Each number is 50 + 15 x the weight over its row's rms, rounded and kept within 0 to 99. Layers, rows and columns count from 0. The size before them is the row's rms in percent of the matrix's.

# o: layer 3 attention output (transposed), 192x96, rms 0.0866, rows 164-191, columns 48-95
# v: layer 3 attention value, 192x96, rms 0.0669, rows 165-191, columns 48-95
# up: layer 3 MLP up, 384x96, rms 0.141, rows 0-41, columns 48-95
# down: layer 3 MLP down (transposed), 384x96, rms 0.116, rows 0-40, columns 48-95
o164 112:32 38 70 55 63 38 41 38 51 37 53 51 44 64 86 59 54 70 54 39 10 69 55 58 46 30 36 73 51 36 28 49 32 55 85 32 64 52 50 54 65 91 38 72 47 43 60 53
v165 098:65 44 41 47 56 55 36 37 53 49 54 70 48 45 45 55 38 45 74 56 12 60 39 76 67 57 51 36 61 49 54 58 49 14 20 57 38 53 17 32 54 52 16 15 65 58 59 32
o165 102:34 63 62 50 50 52 51 52 49 61 42 32 34 35 99 30 65 59 52 43 57 34 57 40 49 39 36 65 34 41 42 68 37 29 67 56 28 33 66 69 61 63 80 36 51 45 40 68
v166 090:40 20 38 46 43 52 47 63 37 49 47 42 40 61 49 69 49 46 58 49 45 49 37 62 46 60 54 50 86 04 61 52 40 35 62 51 60 54 84 54 44 48 55 68 22 44 32 41
o166 081:39 56 56 59 64 60 49 15 50 73 31 56 58 27 48 19 45 58 55 53 32 50 72 62 67 46 50 44 23 82 48 35 60 39 60 49 53 18 49 77 37 48 52 46 59 49 48 53
v167 089:36 61 25 50 68 68 49 53 63 93 51 59 61 78 48 48 40 69 29 22 41 63 41 59 45 63 36 66 88 51 74 39 57 77 32 60 41 62 29 33 46 49 42 27 53 43 55 38
o167 087:58 57 55 44 16 57 33 50 29 26 33 47 36 08 55 26 53 52 48 54 67 59 73 47 49 56 69 39 45 55 20 38 57 59 53 60 57 30 84 49 51 40 57 46 62 43 37 52
v168 084:18 46 56 42 54 75 44 38 69 61 40 50 35 37 52 53 33 43 45 91 41 65 40 55 41 27 33 56 50 45 27 56 59 49 51 39 47 50 75 40 43 53 68 68 60 57 54 54
o168 071:67 62 42 43 60 46 58 66 51 62 40 61 64 57 11 80 72 61 71 17 50 30 43 74 50 55 72 48 45 49 63 31 15 30 19 35 30 65 30 72 57 44 51 53 47 46 67 49
v169 110:57 49 23 75 39 17 47 53 62 52 44 49 67 38 48 62 50 55 44 40 26 58 49 68 45 71 43 46 50 57 46 52 45 67 68 55 58 50 60 42 55 15 86 97 60 60 43 53
o169 105:56 47 60 47 52 67 56 45 26 55 25 68 70 42 02 47 14 48 45 37 49 44 87 37 59 41 65 43 40 39 72 33 53 47 37 43 52 53 59 54 34 41 47 42 50 44 59 66
v170 102:42 49 00 41 63 41 57 20 51 40 59 42 71 63 46 37 75 41 52 66 31 44 46 57 59 44 48 50 37 37 48 42 59 08 72 55 65 62 77 58 48 62 32 42 54 40 57 53
o170 100:62 51 80 65 42 43 54 64 39 50 18 57 27 40 58 76 56 80 31 64 61 25 52 57 67 55 28 50 55 49 40 68 23 56 39 31 37 35 37 50 62 41 50 60 55 70 61 36
v171 084:28 81 53 52 27 46 54 42 61 66 57 55 31 48 44 72 48 62 36 73 47 21 43 52 10 35 74 63 69 40 51 54 32 49 50 35 36 59 39 48 37 55 67 80 34 62 75 60
o171 078:51 52 44 39 64 39 50 52 31 50 72 61 51 72 31 64 28 33 38 05 68 66 49 51 51 57 61 60 47 71 61 44 36 53 54 37 45 33 37 60 61 29 45 55 60 50 62 68
v172 101:30 65 54 26 61 44 67 73 56 49 73 22 22 37 31 45 39 63 44 61 46 33 56 84 67 24 74 70 46 37 72 42 32 01 56 44 46 55 69 54 48 50 50 24 35 39 44 68
o172 087:78 44 38 56 45 52 30 53 46 68 53 50 51 79 71 36 58 61 36 63 65 77 52 36 49 69 24 47 37 69 41 42 39 40 31 26 37 39 12 48 55 37 57 61 21 70 59 46
v173 089:48 67 89 51 41 45 40 56 18 47 22 77 41 53 45 38 69 42 35 63 58 64 35 00 31 56 36 50 32 55 51 48 43 33 56 41 36 42 19 43 28 38 47 69 40 84 57 34
o173 087:44 50 19 54 58 54 67 63 42 43 86 37 44 60 61 71 53 50 71 20 23 52 54 39 58 46 63 68 50 52 70 50 67 51 66 65 68 55 80 77 50 77 20 44 57 32 64 33
v174 099:67 65 54 47 46 45 72 42 65 24 35 58 46 57 45 60 56 51 67 44 31 60 55 55 54 28 86 41 59 34 58 76 35 50 28 52 20 49 73 44 54 33 17 65 61 20 45 42
o174 099:43 42 66 59 80 68 48 34 54 44 54 44 54 50 51 69 38 66 61 63 56 44 61 52 51 16 32 56 20 69 39 26 22 36 70 22 60 60 25 50 53 73 60 51 38 68 30 70
v175 096:65 28 92 66 32 55 48 40 62 70 44 57 52 70 47 59 62 63 74 38 31 55 64 33 46 80 54 16 50 53 65 55 54 57 56 48 29 50 16 58 32 63 34 58 45 51 60 56
o175 092:49 55 53 49 63 50 74 50 63 25 54 41 50 24 76 45 23 28 60 42 63 52 35 54 57 32 42 72 36 64 57 59 63 54 58 75 34 55 82 48 54 59 51 39 70 42 24 63
v176 096:39 69 74 54 66 44 50 59 73 46 64 31 38 58 40 54 44 35 46 49 61 29 57 74 39 16 75 60 74 37 50 58 44 25 77 62 45 42 81 60 57 40 51 25 55 47 47 36
o176 098:86 30 60 46 44 56 48 33 44 66 34 60 62 45 40 56 47 54 64 50 56 64 58 53 49 71 41 34 15 85 42 42 42 41 37 33 50 42 17 50 64 29 55 64 59 72 48 90
v177 097:41 25 67 57 41 73 56 48 47 70 40 34 59 80 49 27 64 49 34 30 52 49 72 36 50 28 35 24 44 31 27 72 51 61 70 52 49 55 21 44 42 37 57 80 37 43 65 65
o177 089:26 59 30 58 47 22 43 47 43 32 35 54 65 40 33 58 50 64 52 60 42 46 48 50 54 48 53 79 57 50 91 36 37 53 53 60 57 38 88 65 48 71 41 49 33 42 52 26
v178 098:45 47 19 42 36 32 41 52 38 31 65 53 46 41 59 70 16 51 50 38 67 52 59 51 52 44 32 41 62 56 60 62 73 78 70 60 69 67 75 47 53 38 59 79 70 76 56 46
o178 098:43 60 35 46 59 49 52 43 48 73 54 57 61 48 32 37 54 33 48 47 22 57 74 42 56 56 74 29 50 46 50 56 57 46 46 51 41 41 32 58 47 48 61 42 51 21 77 53
v179 097:36 63 35 38 58 41 60 43 12 30 52 51 43 37 66 49 61 48 44 33 54 36 54 61 28 55 48 60 46 80 37 68 38 23 40 35 31 25 51 54 17 55 62 33 52 54 39 71
o179 086:43 42 60 58 46 63 34 35 48 40 37 36 62 43 66 41 50 83 45 60 22 64 27 48 78 61 33 61 32 33 45 33 69 62 80 30 73 50 42 38 52 60 50 50 44 55 70 49
v180 103:41 84 57 26 32 42 69 54 68 41 41 27 70 35 44 67 51 50 77 35 43 30 63 55 41 23 62 39 47 44 53 48 40 44 70 73 73 56 88 37 56 72 55 16 58 36 37 58
o180 099:66 45 55 54 63 80 22 50 72 73 60 58 50 66 46 51 55 50 23 53 50 61 39 69 45 49 48 62 39 71 46 45 38 33 22 19 23 37 25 72 56 35 66 61 49 53 52 64
v181 094:38 52 61 32 38 69 63 60 31 40 29 64 48 40 45 45 45 34 44 37 52 55 70 46 39 59 56 47 45 40 51 51 48 00 45 44 70 38 35 53 31 49 26 39 47 50 47 49
o181 088:46 36 30 53 41 20 32 52 51 46 58 53 34 74 92 35 51 63 39 70 41 61 38 54 44 52 48 84 48 52 38 44 44 64 46 45 54 45 57 83 80 55 57 74 47 53 82 28
v182 105:51 30 34 53 62 68 74 67 36 41 48 35 43 50 49 43 45 57 54 56 43 69 57 50 47 77 41 13 53 65 42 48 57 56 23 63 37 34 21 37 66 42 47 57 49 37 54 42
o182 105:35 56 57 31 42 10 35 50 76 41 40 34 39 57 79 31 54 50 45 71 43 36 12 46 55 37 62 62 72 33 61 71 43 66 81 66 57 59 49 38 68 76 66 43 53 49 51 33
v183 110:61 56 04 53 47 53 53 60 12 35 26 60 38 63 47 48 80 66 25 37 25 64 28 64 34 44 56 47 44 70 49 55 47 25 23 64 33 33 31 53 30 39 36 21 49 59 62 25
o183 108:40 45 94 49 46 45 30 35 76 46 36 38 37 39 86 54 34 53 71 53 44 36 65 62 67 52 43 60 47 26 29 49 35 54 82 41 50 50 49 52 66 77 50 49 63 68 53 37
v184 100:28 64 57 41 52 55 48 48 79 22 38 50 45 30 57 71 48 51 81 80 37 31 42 53 63 36 61 32 26 39 36 52 36 52 41 68 73 58 57 43 45 60 00 24 48 50 64 72
o184 085:53 65 48 50 75 24 39 55 52 59 87 67 52 71 73 49 54 22 33 54 51 57 48 68 52 54 21 52 36 47 46 42 36 19 47 30 09 34 30 61 47 37 54 57 32 64 48 51
v185 093:30 44 57 51 76 73 41 55 57 48 55 50 45 65 65 50 30 70 39 41 64 76 63 38 69 35 38 46 49 51 30 55 61 27 28 46 38 56 33 44 61 43 18 55 69 25 57 31
o185 084:61 62 58 22 30 27 45 67 75 17 24 44 36 43 90 48 71 55 68 68 32 35 38 63 23 66 53 67 58 31 53 36 31 62 58 54 45 56 39 26 55 64 61 56 42 58 70 57
v186 090:25 48 33 35 16 43 32 62 84 55 64 61 67 52 69 50 36 57 78 64 37 34 49 65 64 52 56 55 51 62 52 32 46 44 64 25 44 52 55 41 76 74 61 57 74 51 27 51
o186 080:73 64 71 58 77 49 66 44 73 50 75 39 38 50 66 61 60 48 41 33 58 29 38 50 24 46 54 47 26 41 43 73 47 45 45 53 16 56 36 52 34 49 58 62 61 08 71 71
v187 102:35 69 61 44 70 78 37 51 34 52 41 46 55 39 41 60 48 41 47 31 66 26 49 37 24 52 54 39 25 67 68 49 50 72 51 45 74 26 41 44 58 76 48 42 59 53 51 61
o187 098:24 50 43 54 46 45 34 77 58 61 83 46 42 60 66 34 41 60 30 56 30 67 39 65 71 46 46 35 81 40 52 72 63 38 60 43 45 53 56 55 51 60 55 42 39 56 57 40
v188 092:39 52 35 32 61 63 71 55 48 39 45 42 76 52 41 34 61 59 82 10 39 55 57 44 52 42 43 39 61 71 41 64 45 41 38 41 40 60 60 54 57 49 49 66 73 31 55 48
o188 090:52 70 87 48 57 46 64 57 76 49 47 42 30 41 76 66 49 77 54 75 38 31 54 53 64 23 55 49 49 28 58 40 31 57 55 39 43 65 37 45 51 72 47 47 20 58 44 53
v189 104:28 30 48 39 55 40 58 45 44 48 52 28 43 56 51 28 46 49 40 73 61 52 63 71 17 51 78 42 54 51 57 20 65 53 71 47 65 58 66 41 55 50 84 49 41 72 24 69
o189 098:71 46 46 69 48 36 36 25 50 61 44 40 46 59 12 60 34 54 35 46 47 52 37 19 49 53 58 47 42 51 61 68 40 56 32 35 66 53 30 38 56 51 51 70 83 43 56 23
v190 087:41 42 80 42 35 59 49 62 41 78 31 65 45 75 58 47 41 49 26 40 55 61 65 50 31 60 45 32 45 42 31 71 47 24 57 45 21 54 41 45 59 39 42 92 56 43 58 45
o190 079:54 51 42 42 55 55 50 38 47 30 34 47 68 16 45 49 59 66 73 42 32 49 26 46 49 39 53 81 28 73 75 31 60 63 57 41 84 70 68 79 52 55 47 51 67 43 54 36
v191 101:58 49 56 57 46 42 65 37 75 35 44 48 58 53 46 40 40 57 31 44 45 54 43 30 40 81 38 18 78 50 51 35 42 53 35 44 33 53 44 41 55 26 51 94 43 38 47 40
o191 100:52 58 56 48 58 71 68 47 23 52 49 73 51 37 25 52 38 46 57 34 57 51 80 52 54 13 69 65 27 68 62 52 47 53 42 52 58 53 63 50 62 52 48 36 61 46 30 89
up0 102:74 32 61 30 69 79 54 46 47 71 29 60 60 62 49 33 52 75 27 57 60 56 52 63 66 10 58 31 62 60 62 21 40 62 38 50 56 40 20 51 12 67 48 43 31 34 52 51
down0 093:47 43 66 29 43 44 36 54 70 28 54 37 62 42 87 25 60 42 59 47 54 42 63 35 52 45 66 43 33 54 68 07 44 41 54 64 82 65 45 50 31 68 36 61 70 54 44 44
up1 099:57 14 50 53 49 67 57 42 28 79 57 71 32 36 57 30 50 72 49 42 64 23 39 64 44 32 32 10 60 65 72 63 54 54 37 59 48 59 24 61 37 58 57 53 48 55 43 31
down1 092:06 58 49 42 41 43 68 36 29 75 78 31 27 37 56 28 56 74 73 52 56 65 44 42 47 27 61 49 68 25 57 45 42 64 64 38 50 49 59 53 43 78 52 60 60 57 68 46
up2 120:55 58 32 27 51 75 40 46 53 55 40 38 31 42 64 78 51 58 15 53 53 41 54 44 59 54 43 34 62 63 52 71 48 30 48 61 50 46 40 64 19 72 20 43 46 46 44 34
down2 128:40 34 37 64 58 32 38 25 48 49 29 69 20 62 39 43 63 28 55 21 44 48 37 60 37 64 28 22 44 31 48 62 47 62 51 49 42 33 52 72 26 58 15 51 59 73 47 29
up3 100:36 65 78 66 60 60 29 55 58 44 32 49 66 44 56 64 35 50 39 53 32 46 49 57 56 28 35 45 49 77 76 48 28 51 21 72 32 38 52 50 20 85 59 48 37 51 40 46
down3 104:30 49 77 61 34 57 63 62 56 30 50 59 56 57 28 92 53 62 40 48 18 49 50 61 43 66 48 79 59 28 40 53 44 61 44 81 73 41 55 57 48 62 29 42 68 35 41 33
up4 087:80 57 35 48 72 45 54 45 61 68 50 46 56 40 59 70 60 41 53 40 81 17 82 40 60 55 24 48 26 39 48 61 30 57 36 48 48 46 34 57 54 37 11 47 29 65 63 27
down4 083:57 40 56 52 62 30 48 54 54 52 60 62 41 53 54 81 42 40 43 57 65 33 56 49 31 65 49 50 38 43 50 61 65 51 53 33 54 57 90 39 77 52 65 38 37 62 78 63
up5 101:66 42 53 17 59 69 40 37 58 68 77 27 71 34 63 50 57 49 34 36 64 39 34 48 47 64 61 31 54 64 68 66 41 51 57 63 49 39 33 63 50 46 53 69 36 35 44 25
down5 095:35 35 52 56 50 41 55 45 27 74 68 51 58 62 50 48 59 62 29 30 59 72 41 49 33 42 54 63 42 64 47 67 23 56 77 71 52 52 72 32 62 61 86 69 47 27 52 57
up6 087:57 77 26 56 40 53 71 66 74 51 58 63 66 52 55 54 63 60 65 30 55 48 59 56 88 21 48 41 99 61 81 38 26 41 49 57 44 57 44 60 39 52 36 31 27 45 49 38
down6 082:75 63 58 70 53 81 50 56 56 43 57 43 60 29 56 48 50 75 55 61 56 63 52 33 42 71 28 66 30 40 53 53 75 22 37 72 53 68 64 43 30 27 54 50 37 38 62 56
up7 087:62 38 56 64 37 44 67 39 51 51 32 58 56 73 48 43 59 73 37 08 40 49 67 72 80 63 44 45 69 37 88 65 59 51 39 58 49 33 41 66 38 57 49 29 52 23 43 44
down7 083:37 50 45 64 51 55 33 27 25 59 68 31 38 44 72 47 56 51 82 73 47 51 53 44 32 56 51 73 41 36 46 61 43 41 61 55 53 56 63 48 44 41 58 65 44 68 55 65
up8 092:37 62 32 38 49 29 50 54 62 55 56 78 67 31 95 32 54 37 28 54 56 78 50 38 45 59 54 68 56 39 63 41 59 68 65 55 35 44 39 55 27 60 45 57 55 43 57 18
down8 091:19 54 49 47 76 36 44 54 56 34 68 44 36 72 25 33 77 45 46 50 48 46 61 52 52 39 83 29 36 34 47 47 49 54 27 44 75 47 64 46 30 42 28 50 26 40 52 60
up9 086:42 60 35 38 67 52 56 69 28 38 35 67 70 69 52 25 50 39 50 45 76 65 79 36 60 39 48 38 33 43 80 32 43 60 48 65 40 55 49 64 31 63 38 58 48 63 47 45
down9 093:36 33 41 57 14 33 48 60 63 61 38 53 39 36 67 44 66 32 55 54 42 35 64 58 28 81 65 67 46 30 31 61 58 65 47 78 59 53 64 20 53 42 40 67 39 31 38 62
up10 114:42 69 24 38 78 67 81 50 42 54 31 62 19 27 61 53 50 60 47 53 48 37 55 55 73 56 18 56 70 51 44 40 46 46 61 78 30 43 30 50 64 47 33 48 29 57 47 46
down10 123:24 38 47 52 29 41 65 63 66 82 41 42 71 41 63 50 41 35 63 66 67 60 76 42 56 34 60 47 57 44 31 60 36 43 44 66 26 56 65 66 57 52 37 75 52 38 72 36
up11 097:44 33 34 48 52 63 48 74 61 57 23 50 59 43 60 61 54 72 43 61 59 43 58 42 45 74 20 37 50 43 69 28 40 57 41 69 58 69 39 80 31 48 54 47 50 73 59 51
down11 090:54 48 45 59 14 52 72 66 61 55 84 51 45 50 58 85 35 40 52 76 61 31 44 73 45 59 44 54 16 21 43 36 34 66 28 56 20 38 58 51 24 56 52 58 71 51 49 52
up12 097:40 56 40 32 92 43 48 71 68 35 48 61 63 42 49 68 60 55 50 50 27 41 87 47 55 48 70 34 49 26 26 47 47 63 65 46 51 46 43 44 38 62 44 58 35 74 33 17
down12 086:68 51 69 53 59 62 47 61 36 34 39 56 62 76 65 32 44 55 76 60 49 15 70 39 14 54 47 66 60 43 60 47 56 65 62 54 67 37 44 40 53 33 22 65 54 37 40 74
up13 101:29 68 41 51 75 52 63 48 67 72 29 28 63 49 59 36 55 57 48 41 67 60 67 39 66 50 50 53 42 63 65 42 38 36 60 90 53 49 33 56 70 63 67 52 10 59 22 58
down13 107:65 62 57 55 26 65 39 10 54 12 57 58 49 65 51 59 42 79 29 60 29 47 59 72 53 50 89 40 64 66 67 33 57 49 45 57 62 53 43 56 12 56 43 60 40 70 56 88
up14 114:31 78 55 56 54 75 61 60 23 51 38 44 57 36 48 41 65 51 43 42 69 42 73 65 60 43 53 44 76 51 79 62 33 55 19 66 53 30 27 66 19 57 37 55 56 42 28 41
down14 126:30 42 47 43 42 53 70 52 53 43 54 66 70 36 71 52 80 58 36 30 83 68 59 29 28 48 40 41 51 44 34 46 46 63 50 61 71 48 47 32 35 52 44 75 48 29 37 55
up15 097:68 51 47 34 82 74 35 35 64 54 29 16 71 58 56 65 36 51 46 72 54 48 45 77 77 35 38 77 59 70 49 52 38 60 69 53 67 65 51 51 19 50 33 21 25 56 41 40
down15 096:66 58 78 44 16 35 51 39 69 44 60 66 29 46 42 43 57 64 42 40 38 52 43 62 18 68 43 81 45 66 57 54 60 32 55 86 57 64 53 30 73 40 44 53 61 53 20 57
up16 086:44 73 69 66 77 75 53 70 59 49 28 47 55 34 54 45 46 55 51 20 53 21 63 46 38 20 57 49 72 48 73 76 52 64 46 55 48 10 59 77 58 56 54 41 54 38 47 56
down16 080:54 28 32 30 42 53 47 55 50 65 54 62 23 50 50 72 19 71 59 58 60 41 61 25 48 65 67 43 26 52 35 58 74 57 44 64 49 42 27 31 22 16 54 43 29 38 69 55
up17 105:57 73 54 31 46 51 48 33 58 35 57 35 65 46 56 17 63 47 48 45 24 56 68 30 40 59 60 47 48 62 50 73 40 35 39 66 23 48 27 30 13 66 55 66 13 73 56 47
down17 118:52 78 43 63 77 42 45 64 54 52 43 50 58 42 39 36 70 22 40 38 68 47 65 32 65 39 52 48 47 62 68 22 53 39 79 42 51 42 27 67 63 77 77 50 38 68 34 55
up18 108:74 31 41 36 35 62 74 59 70 44 28 40 54 44 48 30 72 80 55 51 42 42 68 68 50 55 39 19 50 34 23 46 51 45 40 36 59 46 32 50 54 71 52 34 35 51 52 35
down18 098:28 61 51 45 66 56 46 61 46 45 30 26 72 48 35 36 35 59 28 55 53 84 35 62 51 44 67 68 45 45 51 61 53 58 47 44 53 58 55 57 49 65 61 44 80 52 51 64
up19 103:37 38 53 48 42 53 37 28 54 57 23 40 51 38 53 51 44 94 41 60 68 70 64 38 45 26 23 54 51 72 41 34 41 34 51 48 45 49 56 32 34 64 19 35 57 84 49 41
down19 090:59 43 64 42 29 60 56 40 40 71 82 55 65 18 53 15 51 50 63 57 72 44 42 44 72 54 32 63 41 43 46 49 16 52 41 46 76 49 24 63 16 34 59 37 59 76 38 20
up20 124:35 58 40 38 66 59 55 09 25 57 63 55 61 39 45 57 53 58 28 61 50 67 34 42 63 59 55 42 40 57 73 77 60 47 57 52 63 40 49 56 44 61 45 17 34 81 46 33
down20 117:45 41 35 46 54 47 57 45 58 37 38 31 67 79 55 62 51 28 46 30 52 75 45 71 31 33 22 49 29 45 20 67 41 68 23 29 60 41 57 53 61 52 58 60 63 60 58 65
up21 102:76 40 60 40 58 52 19 60 61 54 27 73 60 60 63 51 42 52 69 30 48 56 46 43 45 64 16 34 43 61 57 27 37 66 33 72 16 49 34 72 36 57 32 60 40 38 58 36
down21 101:49 24 33 53 41 26 44 60 84 60 47 64 54 67 50 60 44 44 57 37 39 49 25 36 27 76 49 38 49 46 43 40 46 43 54 45 16 73 26 64 62 88 58 64 59 41 74 66
up22 099:56 50 46 05 61 58 39 32 77 43 50 47 47 38 52 35 42 42 57 59 20 45 45 34 30 24 49 48 60 51 43 82 37 48 49 36 64 43 44 69 53 47 52 68 36 43 44 47
down22 096:47 60 41 56 56 47 77 31 27 43 50 31 51 53 42 31 41 53 61 45 52 46 75 57 51 56 38 43 26 30 41 72 46 44 49 51 29 83 11 60 37 54 47 75 57 73 64 73
up23 113:55 45 51 70 49 38 67 48 60 49 45 62 56 55 56 47 57 76 17 44 64 37 58 54 31 32 53 35 65 51 59 60 43 45 42 47 62 22 35 51 43 53 01 40 44 41 29 42
down23 120:29 58 42 43 53 46 65 49 70 52 41 33 44 39 02 51 51 51 52 74 86 56 48 49 37 10 54 56 44 68 57 36 63 71 43 29 56 53 62 66 40 74 45 45 69 80 46 67
up24 090:58 63 69 72 72 62 56 70 58 60 59 40 76 30 57 71 79 51 45 26 31 56 33 50 42 31 26 44 67 39 47 46 60 65 34 20 25 34 43 58 36 67 47 47 35 45 61 40
down24 091:39 39 19 77 75 62 61 69 60 45 61 38 40 48 27 73 66 26 59 47 41 58 22 58 31 42 28 54 70 17 47 69 56 57 51 00 37 63 69 52 43 66 52 59 46 48 37 73
up25 086:39 71 44 63 86 53 54 21 54 67 18 32 41 72 69 45 45 67 49 44 36 40 43 49 35 40 36 49 40 29 66 53 37 20 67 45 45 36 33 55 63 85 59 62 55 30 37 51
down25 087:51 47 55 34 50 47 61 52 61 57 55 51 69 68 80 63 30 43 58 71 38 22 46 74 65 83 57 55 00 67 55 27 59 35 47 14 38 45 58 55 38 30 77 51 57 38 74 37
up26 094:22 43 47 40 45 49 45 12 58 57 42 45 30 21 60 35 60 52 52 81 42 31 36 51 33 60 58 44 45 53 43 61 54 54 51 80 40 54 17 55 53 69 37 67 39 71 31 44
down26 084:52 52 51 45 40 34 61 29 36 47 78 52 67 75 58 29 45 51 65 17 66 70 60 26 55 60 40 23 53 56 44 32 44 59 45 38 42 47 58 57 59 52 69 60 50 54 61 71
up27 087:66 40 41 45 69 85 39 27 39 48 26 52 66 50 59 44 74 52 50 43 68 51 48 39 80 26 44 57 62 35 47 33 38 46 74 58 78 28 52 51 42 66 64 44 36 50 58 42
down27 083:28 09 28 79 28 48 62 55 65 46 66 65 30 27 59 52 54 43 35 33 50 66 55 44 43 48 73 38 43 28 57 62 33 57 49 52 38 69 20 55 55 35 60 61 55 52 51 58
up28 086:35 51 62 52 58 74 66 54 60 45 32 84 42 58 61 47 39 76 38 20 54 43 28 35 21 30 10 39 59 52 58 57 44 20 37 39 61 13 36 43 52 42 50 42 25 34 63 36
down28 081:51 50 57 45 55 38 93 44 36 47 48 59 32 63 46 65 23 39 22 45 46 59 47 65 73 52 55 64 63 24 07 30 54 52 61 39 48 32 39 27 40 42 37 59 46 44 47 41
up29 105:78 38 62 39 77 76 53 27 45 63 25 63 69 38 44 16 48 62 48 62 52 48 68 46 24 20 62 64 82 76 46 51 45 29 38 57 65 42 34 42 62 48 51 25 40 63 35 37
down29 097:43 39 44 33 32 40 70 44 56 54 42 35 48 47 74 39 72 23 39 64 55 49 62 19 38 79 69 51 64 45 62 38 21 47 66 72 91 44 27 35 46 67 51 35 57 48 29 60
up30 094:61 37 52 58 49 49 56 40 85 47 17 55 38 65 58 55 40 53 33 58 41 57 62 20 42 41 35 36 66 81 62 47 31 47 48 81 64 55 45 67 41 47 59 67 52 41 54 40
down30 080:43 35 47 62 50 44 82 66 37 49 60 63 49 35 52 33 33 38 36 37 63 48 10 58 63 51 52 50 49 42 49 37 83 52 52 22 21 35 65 73 67 32 57 41 56 53 44 61
up31 106:30 53 85 30 48 59 58 62 32 38 32 46 56 58 38 62 45 58 57 36 49 42 84 39 36 56 66 31 81 60 49 63 44 62 39 38 64 71 58 72 59 65 29 54 27 50 65 33
down31 101:37 24 56 40 64 59 34 48 45 59 44 59 42 36 82 45 08 58 36 36 64 61 43 53 43 49 44 48 49 52 56 77 60 66 53 52 78 23 60 43 47 45 15 76 67 39 39 52
up32 121:44 76 29 53 69 78 31 26 38 58 57 59 30 54 68 47 64 53 37 50 37 47 51 42 71 52 45 69 57 47 89 58 63 34 15 52 35 25 52 53 63 55 36 27 55 54 35 31
down32 137:56 61 39 63 61 65 66 54 34 20 62 78 54 47 45 47 88 57 51 45 53 67 41 47 67 28 72 50 42 22 32 54 52 38 48 48 82 44 60 59 50 68 31 64 33 67 39 56
up33 085:47 32 37 55 53 59 47 38 59 52 43 33 43 28 51 30 56 42 36 29 65 65 33 49 36 79 48 12 54 51 55 33 50 75 16 78 50 61 48 73 56 67 68 27 66 50 29 07
down33 087:45 57 47 39 62 50 41 27 30 60 57 53 71 52 23 61 35 64 52 44 64 51 29 48 41 34 61 51 66 65 28 43 52 44 55 40 46 66 68 29 34 20 80 33 50 65 80 90
up34 112:59 53 38 58 41 73 58 49 25 24 37 55 73 49 40 37 78 69 50 51 69 69 48 47 61 42 51 43 55 35 86 50 36 50 40 62 71 40 52 46 49 74 20 29 47 39 47 28
down34 121:28 50 45 76 50 28 72 60 65 80 62 52 33 47 39 71 41 41 54 40 46 42 53 62 57 48 27 52 51 55 48 78 40 63 62 59 44 56 59 53 57 62 77 63 15 46 31 28
up35 107:51 64 49 58 49 92 41 33 71 35 58 41 64 15 75 57 26 56 61 67 42 35 44 53 34 59 21 51 70 40 59 71 37 59 56 54 56 35 52 62 63 44 27 31 27 65 41 58
down35 109:56 44 44 83 41 26 65 42 36 79 28 44 28 46 44 52 61 57 50 58 44 69 83 76 53 49 48 44 46 79 46 48 55 38 83 41 53 57 30 51 46 38 56 54 65 53 51 61
up36 082:40 43 32 48 67 57 58 45 41 51 56 55 42 35 70 77 83 25 65 26 34 53 46 29 58 45 51 53 49 31 68 48 16 28 74 68 35 32 70 54 65 52 61 50 43 62 33 29
down36 075:46 51 65 54 41 40 48 41 79 56 42 30 48 36 56 58 47 42 78 26 70 49 24 45 52 53 66 74 60 43 28 37 79 39 46 17 64 54 44 49 44 34 30 68 62 49 57 63
up37 096:66 58 75 50 40 71 52 48 57 26 40 90 36 67 56 63 41 49 49 64 16 24 40 42 29 48 38 48 58 47 64 50 31 46 49 80 42 56 30 49 24 60 56 34 49 47 70 27
down37 094:74 32 60 78 55 42 59 61 58 30 64 59 33 63 58 79 60 45 75 53 44 54 28 45 35 42 29 61 59 31 21 56 70 67 67 48 41 64 56 35 50 54 59 35 65 75 60 47
up38 108:42 49 52 44 54 86 33 32 31 66 61 49 57 62 65 62 99 66 30 47 78 27 72 35 46 70 50 49 55 44 39 72 48 42 44 54 30 40 51 74 49 52 39 37 50 35 44 46
down38 118:54 49 29 54 53 64 74 63 35 51 60 83 35 41 66 62 54 66 53 61 57 84 50 65 56 58 51 37 40 49 38 84 65 41 37 35 60 36 49 36 76 36 60 18 52 34 52 42
up39 084:67 62 75 62 60 41 10 48 37 34 42 74 65 54 39 37 42 67 62 43 51 42 67 14 58 49 44 49 45 78 53 81 22 59 62 44 54 19 63 46 54 43 62 59 25 67 70 30
down39 091:40 35 48 43 55 80 33 35 49 44 73 33 35 67 38 59 41 45 53 70 71 41 42 41 68 28 70 36 57 64 64 47 57 67 48 19 50 54 41 48 54 42 51 28 57 44 48 64
up40 112:32 29 60 09 56 37 65 35 35 59 39 70 44 37 65 47 26 81 57 42 38 59 72 53 43 58 46 47 45 57 61 58 22 27 34 63 58 52 50 88 50 56 39 42 51 66 53 33
down40 119:50 64 67 47 41 79 34 70 58 37 53 65 51 45 21 37 46 60 58 38 55 47 67 75 25 36 65 38 40 56 57 25 08 47 29 58 53 41 52 48 42 45 24 53 54 70 48 61
up41 099:39 61 50 20 60 52 72 55 65 50 38 77 53 64 36 62 67 80 28 23 50 54 51 60 60 74 53 16 43 69 51 65 19 42 18 66 50 51 29 71 36 74 70 63 47 54 20 30